Part of a small language model's weights: 8.49M parameters.
Each number is 128 + 24 x the weight over its row's rms, rounded and kept within 0 to 255. Layers, rows and columns count from 0. The size above them is the row's rms in percent of the matrix's.

# layer 5 MLP up, 768x256, rms 0.0713, rows 339-391, columns 64-127
size [ 99  91  95  96 100  91 101 108  99 100 101 100  98  97  98 100  98  90 112 104 105 102 101 108  99 102 109 101 102 105 108 105 104 101  97  99 100  96 102 106  90 104  94  99 100  90 108 102  94 103 102  98  98]
[[141 141 136 125  89 174 141 143 159 151 121 142 139 164 101 117 157 157 153 148 122  86 130 138  95 109 128 138 110 109 100  77 130 126 106 123 136 135 139 161 120 152 146  91 152  93  80 188  85 118 145 112 118 117 191  95 135 118 119 124 144 117 131 131]
 [114 148 116 120 162 144 140 130 120 131 143 124 100 196 156  93 100 116 104 123  79 127 126 151 151  99 113 150 116 128 155 149 157 111  99  82 132 134 136 110 124 160 123 114 107  96 150 152 125  99 116 144 147 109 135 159 118 143 121 119 149 138 156  88]
 [146 146 129 142 109 157 120 147 102 115 130 138 140 130 156 145 142  57 147  80 111 118 129 116 112 143 129 152  71 164 147 153 131 158 121  92 113 136 109 145 134 132 189 141 111 134 136 161  79 134 120  82 127 150 165 116 121 111  90 111 150 149 148  67]
 [112 102  99  72 139 129 139 148 124 144 160 129 122 108 105 139 128 117 130 134 158 120 171 117 118 130 114 133 115 103 133 112 137 112 133 129 102 162 133 147 171 118 123 139 132 105 166  66 172 120 125  69 120 134 155 129 164  98  87 143 159  98 178  99]
 [138 148  92 127 136 153 130 150 118 115 118 137 121 121 116 120 167 113 132  98 128 121 112 142 112 136 108  86 125 119  99  85 133  66 116 154 117 123 140 118 133 135 190 121 155  87 109 121 111 101 161 112 126 112 167 124 137 160 103 124 152 153 138 133]
 [141 154 111 130 147  90 129 139 126 135 131 103  71 151 128  89 152 152  88 101 164 113 116 129  99 128 143 138 124 123 110 127 124 116 132  91 144 131 104 129 137 129 134 116  92 126 134 139 134 131 112 125 153 160 178  88 149 107 157  83 117  72 131  63]
 [140  95 117 149 159 116 139 127 130 153 114 151 135 115 126 122 130 142 147 173 114 132 140  71  98 147 109 118 113 157 117 134 140 116 176 148 142 113 147 165 121 164 105 128 145 119 121 122  98 112 155 169 169 105 106 140 129 138 133 123 136 127 153 141]
 [145 124 150 126 130 124 114  94 109  97 103 163 112 132 161 121 148 121 149 147 115  63 117 114 159 122 152 120 113 106 112 105 137 156 131 120 124 110 133 138 129 141  99 102  93 139 114 175 112 140 158 112 148 123 147 172 165 126 129 125 125 103 163  93]
 [108 164 145 143 129 145 148  85 136  96 138 153 133 124 112 113 142 145  75 147 128 155  85 125 121 130 105 178 145 102 121 143 142 102 143 146 127 148 130 161 153 140  92  94 124 144 142 105 145 141 114 130 150 113 137 124 139 116 172  74 143 125 139 145]
 [135 143 127 136 145 131  79 124 149  99 137 149 142 109 110 138  89 120 121 101 106 148 157 123 119 131 116 146 122 118 154 132 100 138 160 161  97 118 161  97 159  88 160 179 183 118 124 127  91 120  87 123  86 124 146 155 163 129 136 141 126 132 147 124]
 [122 123 130 119 108 170 182 147  67 162 146 130 136 145  76 141  95 100 149 118  91 111 137 146 117 107 111 118 140  92 130  99 135 111 125 135 149 102 126 120 148 177 166 136 151 113 139 120 142 125  99 150 111 138 167 115 115 105  96 160 152 114 119  98]
 [126 123 102 142 139 142 164 113 120 112 119 172 125 120 105 139 155 154 123 139 123 118 133 131 127 148  93 125 190 132 118 115 136 103 135 139 160 126 124 132 146 135 106 133 141 122 122  86 162 118 171 150 149 106 108 113 132 178 121 142 112 148 149 156]
 [129 130 111 141  63  97 121 155 128  56 145 133 135 126 134 112 119 115 112 147 120 110 128 161 121 137  96 114 125 131 157 105 110 181 161 112  93 159 151 119 156 133 121 137 116 139 140 142 139 115 118  99 146 128  97 182 116 119 123 151  91 101 104  60]
 [141 145 138 107 120  99  90 129 137 144 124 135 131 170 126 141 126 127  96 113 127 147 129 140 128 113 109 139 116  82 132 130 122 119 155 126 113  74 123 150  93 114 148 146 136  65 173 145 140 140 122  96 120  99 142 158 143 128 138 118 113 137 111 136]
 [141 109 101  99  84 111 146 127 130 120 115 127 159 117 139 146 113 128 120 130 136 146 175 122 155  96 130 152 135 129 132 146 124 161 164 111 111 141 124 193  91 110 165 123  97 118 107 136 146  60 148 106 118 148 154 118 140 172 171 111 121 122 120 101]
 [ 83 104  96 141 147 144 148 152  82 127 146 136 158 105 134  90 128 156 155 124 176 119  91 127 124 121  93 165 148 115  99  88 127 141 113 123 142 171 128 106 141 165  97 113 124  85 120 131 156 120 154  67 107 138 140 145 155  90 127  73 132  89  90 176]
 [147 122 141 139 109 146 110 151  92 148 115 153 116 118 180 143 143 114  84 139 145 147 123  97 134 151 174 149 115 108 123 182 154 100 100 168 125 123  89 166 110 143 141 137 124 102 150 134 101 133 120 125 101  95 148 114 177 119 105 137 170 139 153  99]
 [147 145 166 161 143 121 143 138 117  95 112 115 111 141 142 107 127 124 113 151 126 149 212 160 125  91 127 131 116 127 147 167 132 125 139 138 122  91 125 103 146 140 121 164 153 112 164 174 158 110 102 119 131 129 179 117 100 109 144  86 130  84 157 124]
 [100 150 105 131 168 125 111 172 131 119 177 178 123 143 154 143 134 153 116 152 118 123 113 143 104 151 124 144 143 131 119 116 129 125  97  99 121  79  86 151 137 144 175 131 115  84 145 118 143 168  86  95 104 127  78 122 212  89  82 122 102 127 158 142]
 [105 130  81 135 143 120 146 158 122 124 124 108  77 150 109 150 104 121 130 165  99 117 120 134 172 195 117 141 133  99 102 133 138 156 140 131 117 165 133  93 124 127 159 116 133 113 101 131 123 150  87 144 134 120 116 134 115 128 112 114 115 149 144 106]
 [116 113 138  91 124 119 126  94 151 120 142 164 145 114  98 138 141 150 105 132 118 136 133 152 128 173 108 134  93 141 187 124  96 120  98 131 130 119 132 143  81 146 137 118 142 103 110 126  78 150 124 112 116 146 230 124 120 103 146 156 115 140 143  96]
 [118 110  86 125 131 129 143  78 113 168 132 116 123 102 164 126 137 175  94 153 106 115 115  91 119 131 118 136 147 159 113 131 138  65 152 103 155 108 191 150 125 173 144 111 120 144 127 164 136 126 141 128 187 124  87 163 129 131 168 120 103 106  92  96]
 [177 122 119 112 158 167 156 127 145 123 175  86 130 123 144 133 171  84 142 163 134 142 117 146 133 140 148 140 138 117 142 126 124 122  80 135 165 171 166 103 152 117  97 127 115 154 128 117 147 109 105 119  98 116 149 169 123 174  83 126 148 104  96 102]
 [103  91 117 126 148 138 205 116 107  95 146 131 153 186 105 143 120 133 104 127 137 128 132 107 116 106 123 128 140 106 132 147  98 122 121 113  96 133 123 139 155  99 112 123  93 152  98 162  90 171 105 120  97  74 147 178 199 159 129 140 124 160 116 121]
 [154 149 156 132 153 157 136 134 195 110 118 173  98 165 136 150 174 135 172 110 113 135 144 148 126 110  90 101 147 147 132  98 139 135 140 108 108 129 132 129 123 121 154 156 126 128 122 124 101 139 137 121 146  71 157 148 125 154 148 135 178  85 120 181]
 [ 99 150 137 108  81 114 129 168 101 137 136 110 143 146 159 110 109 129  92 132 130 139 121  79 137 130 146 165 160 122 173 107 132 154 112 154 116 103 126 136 150 160 103 122 162 118 123 122  95 117 100  86 127 132 157 144 128  66 169 116 124  94 163 119]
 [ 79 113  93 101 117 123 126 135 149 149 135 125 149  96 182 165 120 129 145 126 122  74 133 153 101 133 167  89 113 157 121 114  98 122 134 138 146 182 138 108 117  43 115  98 125  98 115 140 207 133 100 130 146 154 121 118 162 114 121 143 111 160 117 153]
 [129 186 133 105 130 143 126 161 119  90 166 118 155 125  96 126 136 113 158 117 108 140 156 119 118 153 160 114 111 117 141 110 103 148 143 114 124 116 134 107 144 157 158 131  91 130 156 179 109 142 107 125 148 115 101 155 142 123 143 120 167 115  97 180]
 [ 98 141 117 134 137 130 134  98 157 132  96 156 113 166 163  95 147 101  99 137 128 132 151 110 131 141 177 126 142 133 140 125 140 121 132 107  88 173 102 158 102 172 125 165 125 114 127  99  99 146 107 152 131 141 165 104 100  93 129 134 154 103 172  67]
 [178 124 153 141 142 152 164 125 123 138 107 152 128 138 147 118 183 117 108 155 114 121 139 113 127 152 124 144 106 134 129 127 140 137 138 118 114 127 136 153 143 132 180 142 140 108 101 109  87 148 155  97 144 143  96 122  94 154 114  79 163  93 135 113]
 [118 123 137  80  93 147 129 138  96 118 137 147 121 100 141 125  96 142 144 147 129 124 115 133 178 104 100 133 101  88 142 119 129 148 152 151 123 137 109 102 130 126  84 112 127 100 134 105 112 131 103  97 104 146 142 133  96  92 119  83 136 143 130 125]
 [188  94 112 109 123 142 132 117 125 134 145 154 106 156 128 108 140 116  95 129 124 118 132 137 145  97 105 126  93 206 128 103 126  93 141 134 110 105 114 112 133 134 125 144 141 112 172 128 140  98 118 107  68  94 112 120 131 143 159 153 131  77 142 153]
 [124 152 136 112 100 147 136 151 144 115  93 130 125 109 112 137 125 119  95 167 150 106 145 105 163 153 118 145 148 155 134  96 152 129 119 129 125 123  85 179 151 130 167 110  95  68 158 111 130 154  97 152 159 134 132 110 124 126 103 155 127 122 149 156]
 [104 108 130 116 114  93 110 100 112 148 120 123 136 149 153 139 142  72 131 148  90 138 122 127 189 114 142 120 143 153 132 123 152 136 146 118 158 106 134 135 130 120 112 138 139 120 127 117 143 102 143 109 144 125 140  88 126 128 129  85 110 134  93 107]
 [131 147 137 126 155  93 165 125 107 139 149 151 165 153 126 163 146 118 111 133 147 118 160 136 124 126 106 119 127 163 157 103 145 152 105 140 140 152 166 126 169 165  94 102 170 115 165 113 138 123 149 120 109 111 152 137 133 139 140 113 137  86 122  92]
 [118 140 122 154 134 135 143 149 143 154  96 106 127 151 185 114 124 135  99 159 111 122  99 128 135 126  81 150 154 142 133 116 112  96 102  69 129  86 122 128 115 160  94 134 109 150 157 125 140 119 108 128 187 114 142  72 121 131 142 127 105 137 129 106]
 [100 146 125  84  96 127 102 129 130 139 155 135 144 129 110 172 154 134 131 137 141 109 107 128 140 147 120 143 116 118 143 123 148 125 159 105 128 134 121  97  95 130 113  58 122 153 150 119 212 146 111 120 125 149  86 136 164 102  91 116 160 148 133 150]
 [ 95 155 163 140 120 129 129 111 142 144 116 151 111 138 132 136 127  91 138 127 133 110 113 141 139 114 156 116 159 163  96 110 130  68 112  64 108 128 110  72 112 117 129 118 163  94 141 118  96  96 181 141  85 136 140 126 170 127 146 132 139 144 100 114]
 [153 142  88 131 123 123 138 111 152 149 122 114 153  96 130 170 167 179 121  92  97  91 132 153 117 114 133 119 118  99  97 112 135 126 123 156 125 137 149 104 158 133 141 152 136 135 151 100 148 137 107 133  98 139 131 129 148 113 152 139 175 136 146 155]
 [181 157 146 122 113 131 145 136 132 107 134 165 105 142 113  98 119 102 136 108 127 114 104 109 146 141  88 116 123 112 120 102 104 123 152 141 111 118  78 152 135 114 139 127 146 102 127 152 144 157 145 101 111 104 153 113 167 138 136 182 138 176 132 190]
 [168 163 124 117  98 114 183 142 158 158 157  99 129 158 142 146 111 122 146 109 148 135 160 137 127 125  98 133 135 132 122 112 113 135 163 151  92 136 121 131 147 131 165 137 137 107 179 135 112 139 154  92 127 180 112  90 138 145  93 110 125 100 102  79]
 [ 74 109 124 131 115 150  89 116 101 149 123 119 110 149 170 163 138 153 132 144 153 136 142 151 117 160 101 102 151  99 127  93 102 128 158 109 162 111 108 131  89 178 134 112 135 144 127 109 138 156 112 148 165 159 121  71 118 158 148 132 101 106 172 113]
 [128 143 129 141 124 127 150 113 128 175 119 107 141 147  95 153 177 136 129 119 122 101 145 141 101 192 126 128  95 111 138  78 129 108 144  99 136 104 137 161 108 139 126 150 180 145 116  96 113 154  87  43 126 108 128 144 141 179 146 107 113 118 112  91]
 [105 122 167 149 132 109 133 101 164 134 151  95 105 138 127 106 134 131 169 141 136 130 127 175  99 125 126 111 122 116 167  93  88 135 164 130 119 155 122 124 108 157 125 145 137 136 135 115 141 137 175 145 154 114 126  93 170 145 155 139  96 125 140 117]
 [139 134 153 126 109 155 118 120 149 149  91 150 106 194 114 144 155  68  95 143 125  69 176 127 109  93 107 104 132 158 122 129  97 114 139 146 161 108 164 141 104 100 159 114 104 122 123 110 160 119 137 135 184 112 129 103 132 119  92 150 143 104 131 132]
 [ 94 136 137 131 116 116 106 122 167 140 140 196 159 108 104 144 138 101 110 146 139 150 172 112 135 155 125 108 130 142  97 108 100 124 156 116  99 128 125 154 100 127 149 110 106  80 186 162 111 132 127 141 156 125 164 125 121 143 147 150 139  84 173  95]
 [139 149 147 145  80 131 108 106 146 116 127 175 113 130 123 130 126 140 101 115 129 110 122 118 177 147 120 130 116 183 120 144 119 171 129 129 132 127 114 133 111 105 139 127  52 103 145 110 127 138  90 108 124 119 127 140 115 143 102 142 147  86 105 127]
 [125  89 129 113 144 131 162 141 116 111 105 116 149 134 109 151 104 139 148 135 170 130 130  91 126 168  79 121 111 132 129 107 165 103 132 128 146 140  96 155 157 114 126 117 112 133 139 107  95 137 120 140 137 155 183 135 119 122 100  83 140 162 127 156]
 [102 118  84 122 161 156 104 135 156 131 151 116  99 129 123 132 153 143 141  98 104 102 103 137 147 121 140 142 123 158 128  55 135 125 108  92 133 101 112 140 109 122 153 156 117 128 100  90 127 104 117 111 142 103 105 123 112 144 160 109 106  54 141 147]
 [132 134 128 127 101 120 134  70 183 128 159 116 149 136 103  89 166  97 150 101 112 112 132 146 107 121 146 114 128 127 122 134 139 126 131 121 146 128 118 167 150 178 167 112 141 119 167  72 117 108 120 157 147 167 129 147 112 145 114 142 117 113 141 109]
 [101 158 120 120 156 100 153 120 130  97 110 109 132 138 127 155 114 132 143 204 180 119 148 119 153 134 121 148 136  62  87  66 149 142 152 146 187 112 119 144 147 119 115 119 116 144  96 105 138 127 102 159 106 138 105 141 163 133 146  90 144 144 109 130]
 [126 111 110 117 125 128 122 151  91 169 145 161 153 114 155 126 131  68  94 131 117 189  84 129 146 129 142 119 141 148  44  94 145 159 110 131 111  77 124 173 132 141 121 156 147 118 155 102 150 161 124 127 122 105 142 113  98 142 128  90 105 176 123 138]
 [ 95 121 157 102  93 136 118 127 108  97 134 103 170  99 155 154 154 131  94 124  81 129 138 150 123 153 118 132 104 145 189 163 123 109 154 160 140  80 152  63 114 120 159 147 116 108  97 170  73 137 145 117 134  95 146 119 157 162 147 139 162  94 150 119]]
# layer 5 MLP down (transposed), 768x256, rms 0.0794, rows 339-390, columns 64-127
size [100  97  97  89 100  94  98 104  99 100 100  99 102  94  89  96  99  91 112 105  99 106  95 110 102 100 105  97 101 106 103 102 102  93  98  94 103  99 100 112  96 104  93 103 103  93 104  96  99 107  94  94]
[[163 163 101 119 163 137 109 147 151 128 133 122 144 135 134 132 132 108  71  93  90  90 174  95 153 141 196 109 159 130  84 152 129 118 131 124 142 132 106 120 156 119 162 120 114 156 163 143 133 122 101 129 122 109 109 127 145 143 110 128 133 108 160 119]
 [131 109 153 137  99 131 130 130 120  74 158 109 166  83 106 126 153 160 152 124 146 148 147 131  90 173 122 102  78 147 137 101 105 123 174 136 114 117 123 117 119 101 155 120 119 109 101 144 141 139 100 104 138  98 127  51  95 151 100 145  72 110  88 156]
 [144 123 154 140 148 138 123 129 130 151 127 153 128 104 160 126 126 125  97 125 137  69 118  80 117 107 118 129 108 152 108 106 145 133 167  90 146 106 103  99 102 135  75 127 145 119 128 120 129 139 158 149 114 142 150 131 117 145 141 100  93 137  82  98]
 [138 123 155 134 131 108 120 139  69 110 115 110 182 140 135 137  87 147 150 132  82 126 112 138 136 149  80  98 128 134 106 124 175 139 139 139 124  97 172 125 129 111 160 124 156 142  79 161 110 131  90 142 154 111 139 149 122 189 147 144 117 126 100 136]
 [162 198 144 136 133 114 133 137  88 136 118 112 156  85 160 127 113 143 134 112 117 129 171 153 122 151  80 135 136  92 102 133 134 174 143 119 108 124 122 134 133 155 135 122  94 110 189 188 129  72 111 123 147 174  95 131  83  79 118 124 136 133 111 124]
 [136 108 213 127 114 137 132 134  66 136  64 161 136 115 142 110 184  93 142 126  89 107 138 121 115 100 100 112 159 128 151 134 114  98 136 142 129 123 148 148 137 116 120 134 130 176 125 116 108 129 139 139 123 113 100 121 107 142 103 179 105 120 109 148]
 [134 131  99 133 118 148 120 120 137 116 119 140 124 161 121 128 139 117 125 110 120 125 117 145 129 163 149 118 117 148 107 135 161 100 164 122 132 111 121 131  97 112 134 131 147 117 165 165 100 120 128  80 180 117 162 163 155 141 118 123 140 142  82 169]
 [109 148 157 129 122 131 145 148 154 124 118 138  81 126 168 181  70 108 124 139 141 148 165 112 117 147  71 109  91 152 198 133 103 151 122 139 164 125  90  74 105 132 156 114 130 113 134 107 107 138 119 146 137 142 150 162 139 114 141 112 134 155 103 106]
 [129 118 145 110  98 127 115 104  80 131 137 143  88  84 126  97 143 114 167 144 139 101 134  99 153 157  88 109 104 115 149 117 130 127 150  90 146 101 147 133 142 133 135 125 146 129 111 120 122  71 128 139 124  72  95 115 142 136 116 121 154 142 115  88]
 [140 160 109 126 148 127 164  96  75 129 161 131 110 116 157 116  79 126 111 122 116 149 129 107  90 139 143 177 159  89 105 161 111  64 161 123 148 157 139 128 148 136 118 157 106 137 135 122 119 148 126 102 148 147 142 147 150 131 133 125 157 154 101 154]
 [ 90 111 103 122 127 147 123 161 135 200 161 101 154 108 146 108 164 127 172 134 141 154 117 143 103 144 116 111 123 103 112 125 138 142 169 130 137 126 142 112 141 140 137 161 142 133 116 114 149  87 138 127 122 153 175 101 139 123 153 139 153 123 119 156]
 [146 115 113 123 126 155 131  87 150 107 106 135 122 154 113 129 164  46 128 100 100 132 132  99 147  78  89 177 124 111 121 127 138 164 148 128 166 134 162  88 116 129 119 114 134 171 148 153 133 112  86 110 166  94  99 126 134 122 135 152 110  75 123 126]
 [172 151 137 142 124 141 150 161  92 136 128 124 135 137 112 143  68 128 140 111  78 151 124 129 106 118 139 126 144 122 141 181 191 133 143 142 127 159 129 112  95 125 157 147 102 142  88 156  85 114 157 137 101 118 146  84 130 116 167 137 153 152 107 176]
 [ 73 103 115 124 176 122 174  97 144 132 152 152  89 110 154 138 122 155 121 116 138 187 172 111 142 153 127 106 120 116 113 144 139 134 131 162 166 139  98 124 170 177 142  91 108 170 127  97 126 147 144 143 154 120 118 137 114 118 130 172 130 146 129 114]
 [ 86 138 142 109 132 105  69 141 102 145 141 126  97 164 148 139 137 165 153  63 117 142 133  89 125 153 111 135 162 114 176  92 156 122 163 117 179 105 105 106 109 146 107 102 145 170 146  58 133 157 161 110 143 146 138 125 108 103 136 138 127 162 103 112]
 [139 139 108  92 111 145 113 163 122 102  77 108  91 133 132 138  95 126 131 156 130 139 128 121 131 140 110 142 130 155 133 138 141  84 131 157  94 133 140 119 128 126 152 143 121 137  95 150 118 154 144 152 127  95 161 126 153 156 143 159 123 158 127 107]
 [117 153 100  48 114 119 140 116  94  84 144 121 124 112 162 136 133 111 113 150 110 144 147  91 172 113 131 157 118 160 140 134 165 128 172 164  84 106 128  87 112 150 109  78 113 175 104  80 110 116 166 118 128 123 143 128 144 113 119 125 139 136  99 118]
 [111 138 121 137 119 158 115 145 141 103 124 101 148 131 129 115 137  90 150 175 106 132  93 102 140 135  74  87 130 116 104 125 106 104 127 176 118  92 167  92  97 130 144 101 141 114 128 113 132 182 156 152  86 136  86  92 138 123 121 150 128 192 141 112]
 [157 123  83 118 125 107 122 124 132 105  88  91 152 128 125 110 149 126 140 131 121 175  93 155 130 180 210 141 156 130 137 110 158 143 122 116 124 121  95 118 118 164 115 142  98 112 121 126 145 109 104 135 176 149 176 124  90 103 127 137 145 117 127 134]
 [171 111 147 139 107 156 103  98 129  81 105 168 119 119 122 110  98  94 171 116 114 105 130 116 154 112 161 104  76 121 124  73 133  98 172 109 150 129 133 132 121 140 130 120 128 121 105 177 139 153 163 162 105 126 131 124 143 114 134 145 115 121 141 148]
 [109 123 145 146 135 126 155  98 153 112 136 120 133 111 150 107 154 146 152 135 103 159  91 135 132 145 145 101 150 147 140 103 125 145 121 127 123 161 171 150 119  86 110 103 109 128 136 137  67 126 144  77 106 132 143 168 184 144 174 110 118 153 116 143]
 [129 134 143 153 137 130 145 106 150 141 109 115 115 128 139 120 100 131 159 122 106 118 141 162 165 139 140 106  67 129  93 142 123 119 150 124 123 177 160 124 104 153 144 125 100 109  93 107 116 151 135  88 138 142 124 137 150 128 149 112 157 117 107 166]
 [153 153 127 194 125 114 129 106 116 157 101 101 137 126 154 120 142 115 129 137 156 143 113 115 114 177 143  96 153 143 144 148 139 175 164 125  91  73 118 136 106 159  76 152 140  94  94 147 138  97 112 131  95 116 130 116 140 117 181 132  88 154 133 118]
 [129 161  82 145 155 121 106 157 146  88 142 116  93 140 124 156  78 121 153 173  62 116 135 122 143 130 166 161  80 117 166 138  91 167  74 102 118 148 131 154  65 118 119 147 126 116 165 146 151 101 126 116 130 122 126 129 123 147 116 118 109 106 138 173]
 [ 99 121  88 135 125 113 149 155 143 139 118 113 146 100 133 110 153  96 137 109 123 121 145 138  86 111 157  95 135 151 146 159 116 147 122 137 171 158 117 105 145 159 160 134 103 102 136 113 118 102 147 120 144 148 110 138 115 123 120  71 131 157 120 121]
 [153 166 118 132 137 145 141 146 142 127 120 149 116  97 100  82  89 124 157 118 145 142 149 115 115 120 131 117 132 125 116 132 159 111 112 119  84 110 161 113 116  59 156 150 137 119  63 134 158 129  98 115 126 103 129 140 117 138 144 177 102 123 146 112]
 [144 135 136 147 111 123 118 160 108 129 126  88 169 144 111 118 137 174 133 124 159 128 128  99 199  78 150  93 177 121 120 119 117 143 103 103 166 119 168 128 128 177 105 114 156 135 122 109 129 170 124 138 131  88 149 144  69 167 139 113 122 115 120 143]
 [180 115 149 135 141  96 116  62  59 112 131 147 146 155 108 156 106 120 117 166 130 109 128 120  97 124 117 189 141 154 122 142 158 129 137 126  99 102 103 133 169 169 124 135 166 127 139  95 129  99 104 144  95 123 116 131 108 115 102 126 130 118 159 112]
 [138 140 154 114 126 131  99 108 171 136 113 100 107 104 151 127 173 120  63 153  98 113 158 139 108 143 165 138 126 151 148 159  99 149 131 175 117 123 147 113 126 105 150 133 161 149 120 119 125  95 146 100 123 125 117 100 167 159 162 168 135 111 104 153]
 [139 137 132 129 136  97 118 128 129 138 111 127 111  93 133 152 146 127  82  74 144 142 114 138 151 160 104 148 125 179 106 127  94 128 104 124 104 179 134 126 136 142 105 114 143  93 160 148 183 184 114 106 157  94 136  86 104 166 180 109  95 143 141 155]
 [111 101 122 132 152 127 119 102 147 151 116 106 124 173 141 140 129 113 127 114 107 151 126  88 118 126  93 161  98 105  91 134  71  96 130 116  99 126 130 155 156 121 102 116 110 133 138 137 107 108 121 170 132  81 121 140 154 143  56  99 132 172  96 107]
 [ 94 160  86  90 131 137 149 157 123 115  99 109 117 136 124 122 115 100 113 136 106 115 121 133 128  92 210 126 146  92 125 151 115  97 156 145  93 148 151 129 143  96 128 103 158 119  92 102 114 105 141 117 152 116 133 102 160 133  97 139 130 118 139 137]
 [124 111 133 152 126 133 132 112 151  99 118 119 140 127  90 130  76 134 103 105 118 106  87 121  94 121 110 126 133 161 123 100  89 115 100  57 162 100 143 121 105 140 161 122 147 139 126 138 157 152 117  70 119 143 112 155 150 141 140 133 138 102 115  71]
 [151 140 152 106 142 166 147 142 141 107 114 168  99 115 113 107 164 158 124 105 186 113 142 103  92 123 139 149 132 125 155 146 131 118  95 122 140 179 120 118 107 170 153 168 159  87 154  82 153 132 120  97  99 131 175 159 138 141 113 157 153 129 147 137]
 [103 126 141 115 123 115 136 112 103 129 141 165  84 171  99 139 156 133 179 171 137 170 146 166 143 150 142 145  99 124 130 143 130 143 136 122 129 158 113  88  65 150 138 141 106 150 133  96 105 100 133 158 143 139 126 117 115 139 125 119 152 142 161 113]
 [136 137 132 137 133 110 163 109  94 171 125 131 111 131  97 137 133  79  90 156 167 170  78 130 136 199 122 103 154 183 124 106 119 127 150 123 118 110 142 118 131 118 154 130 109  82 125 118 120 111 155 143  86 112  84 165 117 132 105 164 150 133 119  80]
 [108 135  94 159 101 118 165 129 155 175  99 104 146 140 171 117 128 102 112 117 135 112 110 159 135 109 105 101 147 106 109  90 122 161  99 132 111 126 100 177 126 148 155 131 151 136 119  90 123 167 120 138 139 121 102 124 164 166 133 113 121 144  99 131]
 [127 138  92 104 123 102  93 160 101 129 160 107 184 162 146 117 100 156 142 122 109 168  97 131 125 134 140 140 149 122  92 163 126 173 143 164  95 109 150 126 166 130 162 133 137 139 101 138 118 145 116 105 127 145 190 106 144 145 127 118  94 127 121  88]
 [ 86 121 120 104 157 101 152 115 118  94 151 135 171 134 109 165 100 124 155 109 125 108 105 144  99 145 125 144 111 140 125 135 159 126 162 157  92 149 127 119 158 153 126 141 137  98  96 148 153 167 127 151 133 133 169 125 128 136 133 128 100 127 134 131]
 [110 166 132 134 125  99 123 146 109  80 116 150 128 112 160 141 147  76 145 127 136 127 102 125 146 156 140 127  70 151 112  96  90 132 163  73 127 115 137 129  93 137 122 114 132 128 163 116 130  88 110 136 117 113  85 172 119 106 117 147 135  77 116 165]
 [145 127 134 141  80 128 115 136 132 110 101 112 129 167 113 130 113 133 118  64 140 137 147 132 116  71 139 154 160 108 119 166 184 147 133 161 121 163 185  98 173  92 126 119 125 130 113 142 106 129 152 133 149 138 148 152 109 169 128 177 119 116 109 114]
 [143 151 130 140 133  99 135 131 149 107 142 124  90 165 154  89 125 148 134 123 132 103 118 131 134 142 116 169 100 124 130 134 107 121 132 135 148 150 177 151 125 127 104 116 102 150 131 149 112 101 129 174 121 141 117 107 138 106 132 174 132 117 126 126]
 [170 100 180 121 138 170 123 141 146 114 128 129 125 100 129 126 145  84 132 126 117 174 158  80 187 128  93 117 161  96 138 135  87 128 115 151  90 164 170 154 141 142 146 139 150 157 147 120 136 114 125 139  97 147  99 111 134  92  91 180 112 171 113 160]
 [113 122 120 134 128 139 147 116 168 143 116 121 147 147  92  99 157 138 119 120 107 118  79 119 151 132 168 154 114 136  97 166 132 145 136 179 138 127 126 132 105  88 111 101 100 146 116  98 110 144 135  76 157 131 124 130 103 124 155 150 120 135 112 101]
 [175 148 135 110 160 105 102 148  79 141 113 120 113 152 148 154 127  87 111 142 100 134 110 156 118 148 116 119  80  78 149  82 136 121 144 156 142 132 133 106 130  67 125 121 136 121 161 175 143 118  94 120  89 135  99 141 127 144 148 140  72 143 103 135]
 [103 150 121 152 131 134 151 124 125 157 145 105 177 151 116 144 127 172 123  98 178 102 126 108 186 111 127 144 115  74 123 139  87 138  98 136 122 181 144 111 109 146 159 126 135 147 100 107 112 122 141 121 113 110 124 141 150 123 153 130 131 163 122 121]
 [132 144 112 163 144 101 103 126 137 133  93 140 128 134 110 153 155 179 128 167  99 152 131  97 106 150 139 118 147 113 125 161 118  86 142 135 113  94  84 120  97 177 151 150 132 142 124 118  73 143  79 171 145 126 131  99 130 137 142 107 121 155 160  88]
 [124 184 128 153 126 143 159 117 125 166  53 113 137 113 118 139 134 124 134 138 131 162 115 126  82 120 166 138 134  95 118  82 128 143 111  95 125 143 126  89 125  99 145 129 130 156 113 109 124 111 152  96 191 129 140 130 109  93 128 112 127 100 112 139]
 [145 149 133 138 148 140 154  95 126 150 125 138 116 134 159 139 115 118 126 139  99 173 139 128 118 123 148 133 120 135  91 137 153 123 126 125 121 108 157 105 125 111 118 109 152 130 144 141 151  94 159 154  73 142 123 164 127 117  90 200 102 168 117 122]
 [123 131  99 114 113  89 148 102  90 110  86 152 129 116 149 138 156 163 168 105 111 152 157 128 121 126 152 123  91 164 146 137 146 156 107 144 134 145 166 156  88 128 118 136 113 138 135  99 176 120 112 142 136 125 129 106 181 168 122 143 111 139 162 109]
 [146 139 124 145 159 152 144 116 136 154 143  91 147 112 127 150 102  86 145 133 121 172 142  92 114 143 157 143 124 146 175 166 118 147 108 128 154 146 150 134 111 143 117  98 156  88 113 171 141 132 141 144 127 119 146 131 126 109 147 171 139 102  90 145]
 [115 144 116 139 101 118 101  73 166 104  95  81  88 112  74 122 130 110 116 131 142  85  88 117 156 132  98  82 161 115 201 106 112 129 105 130 127 133 119 152 133  84  92 133 135 150 121 161 109 113 150 121 145 161 137 161 144 150 161 136 149 105 121 130]]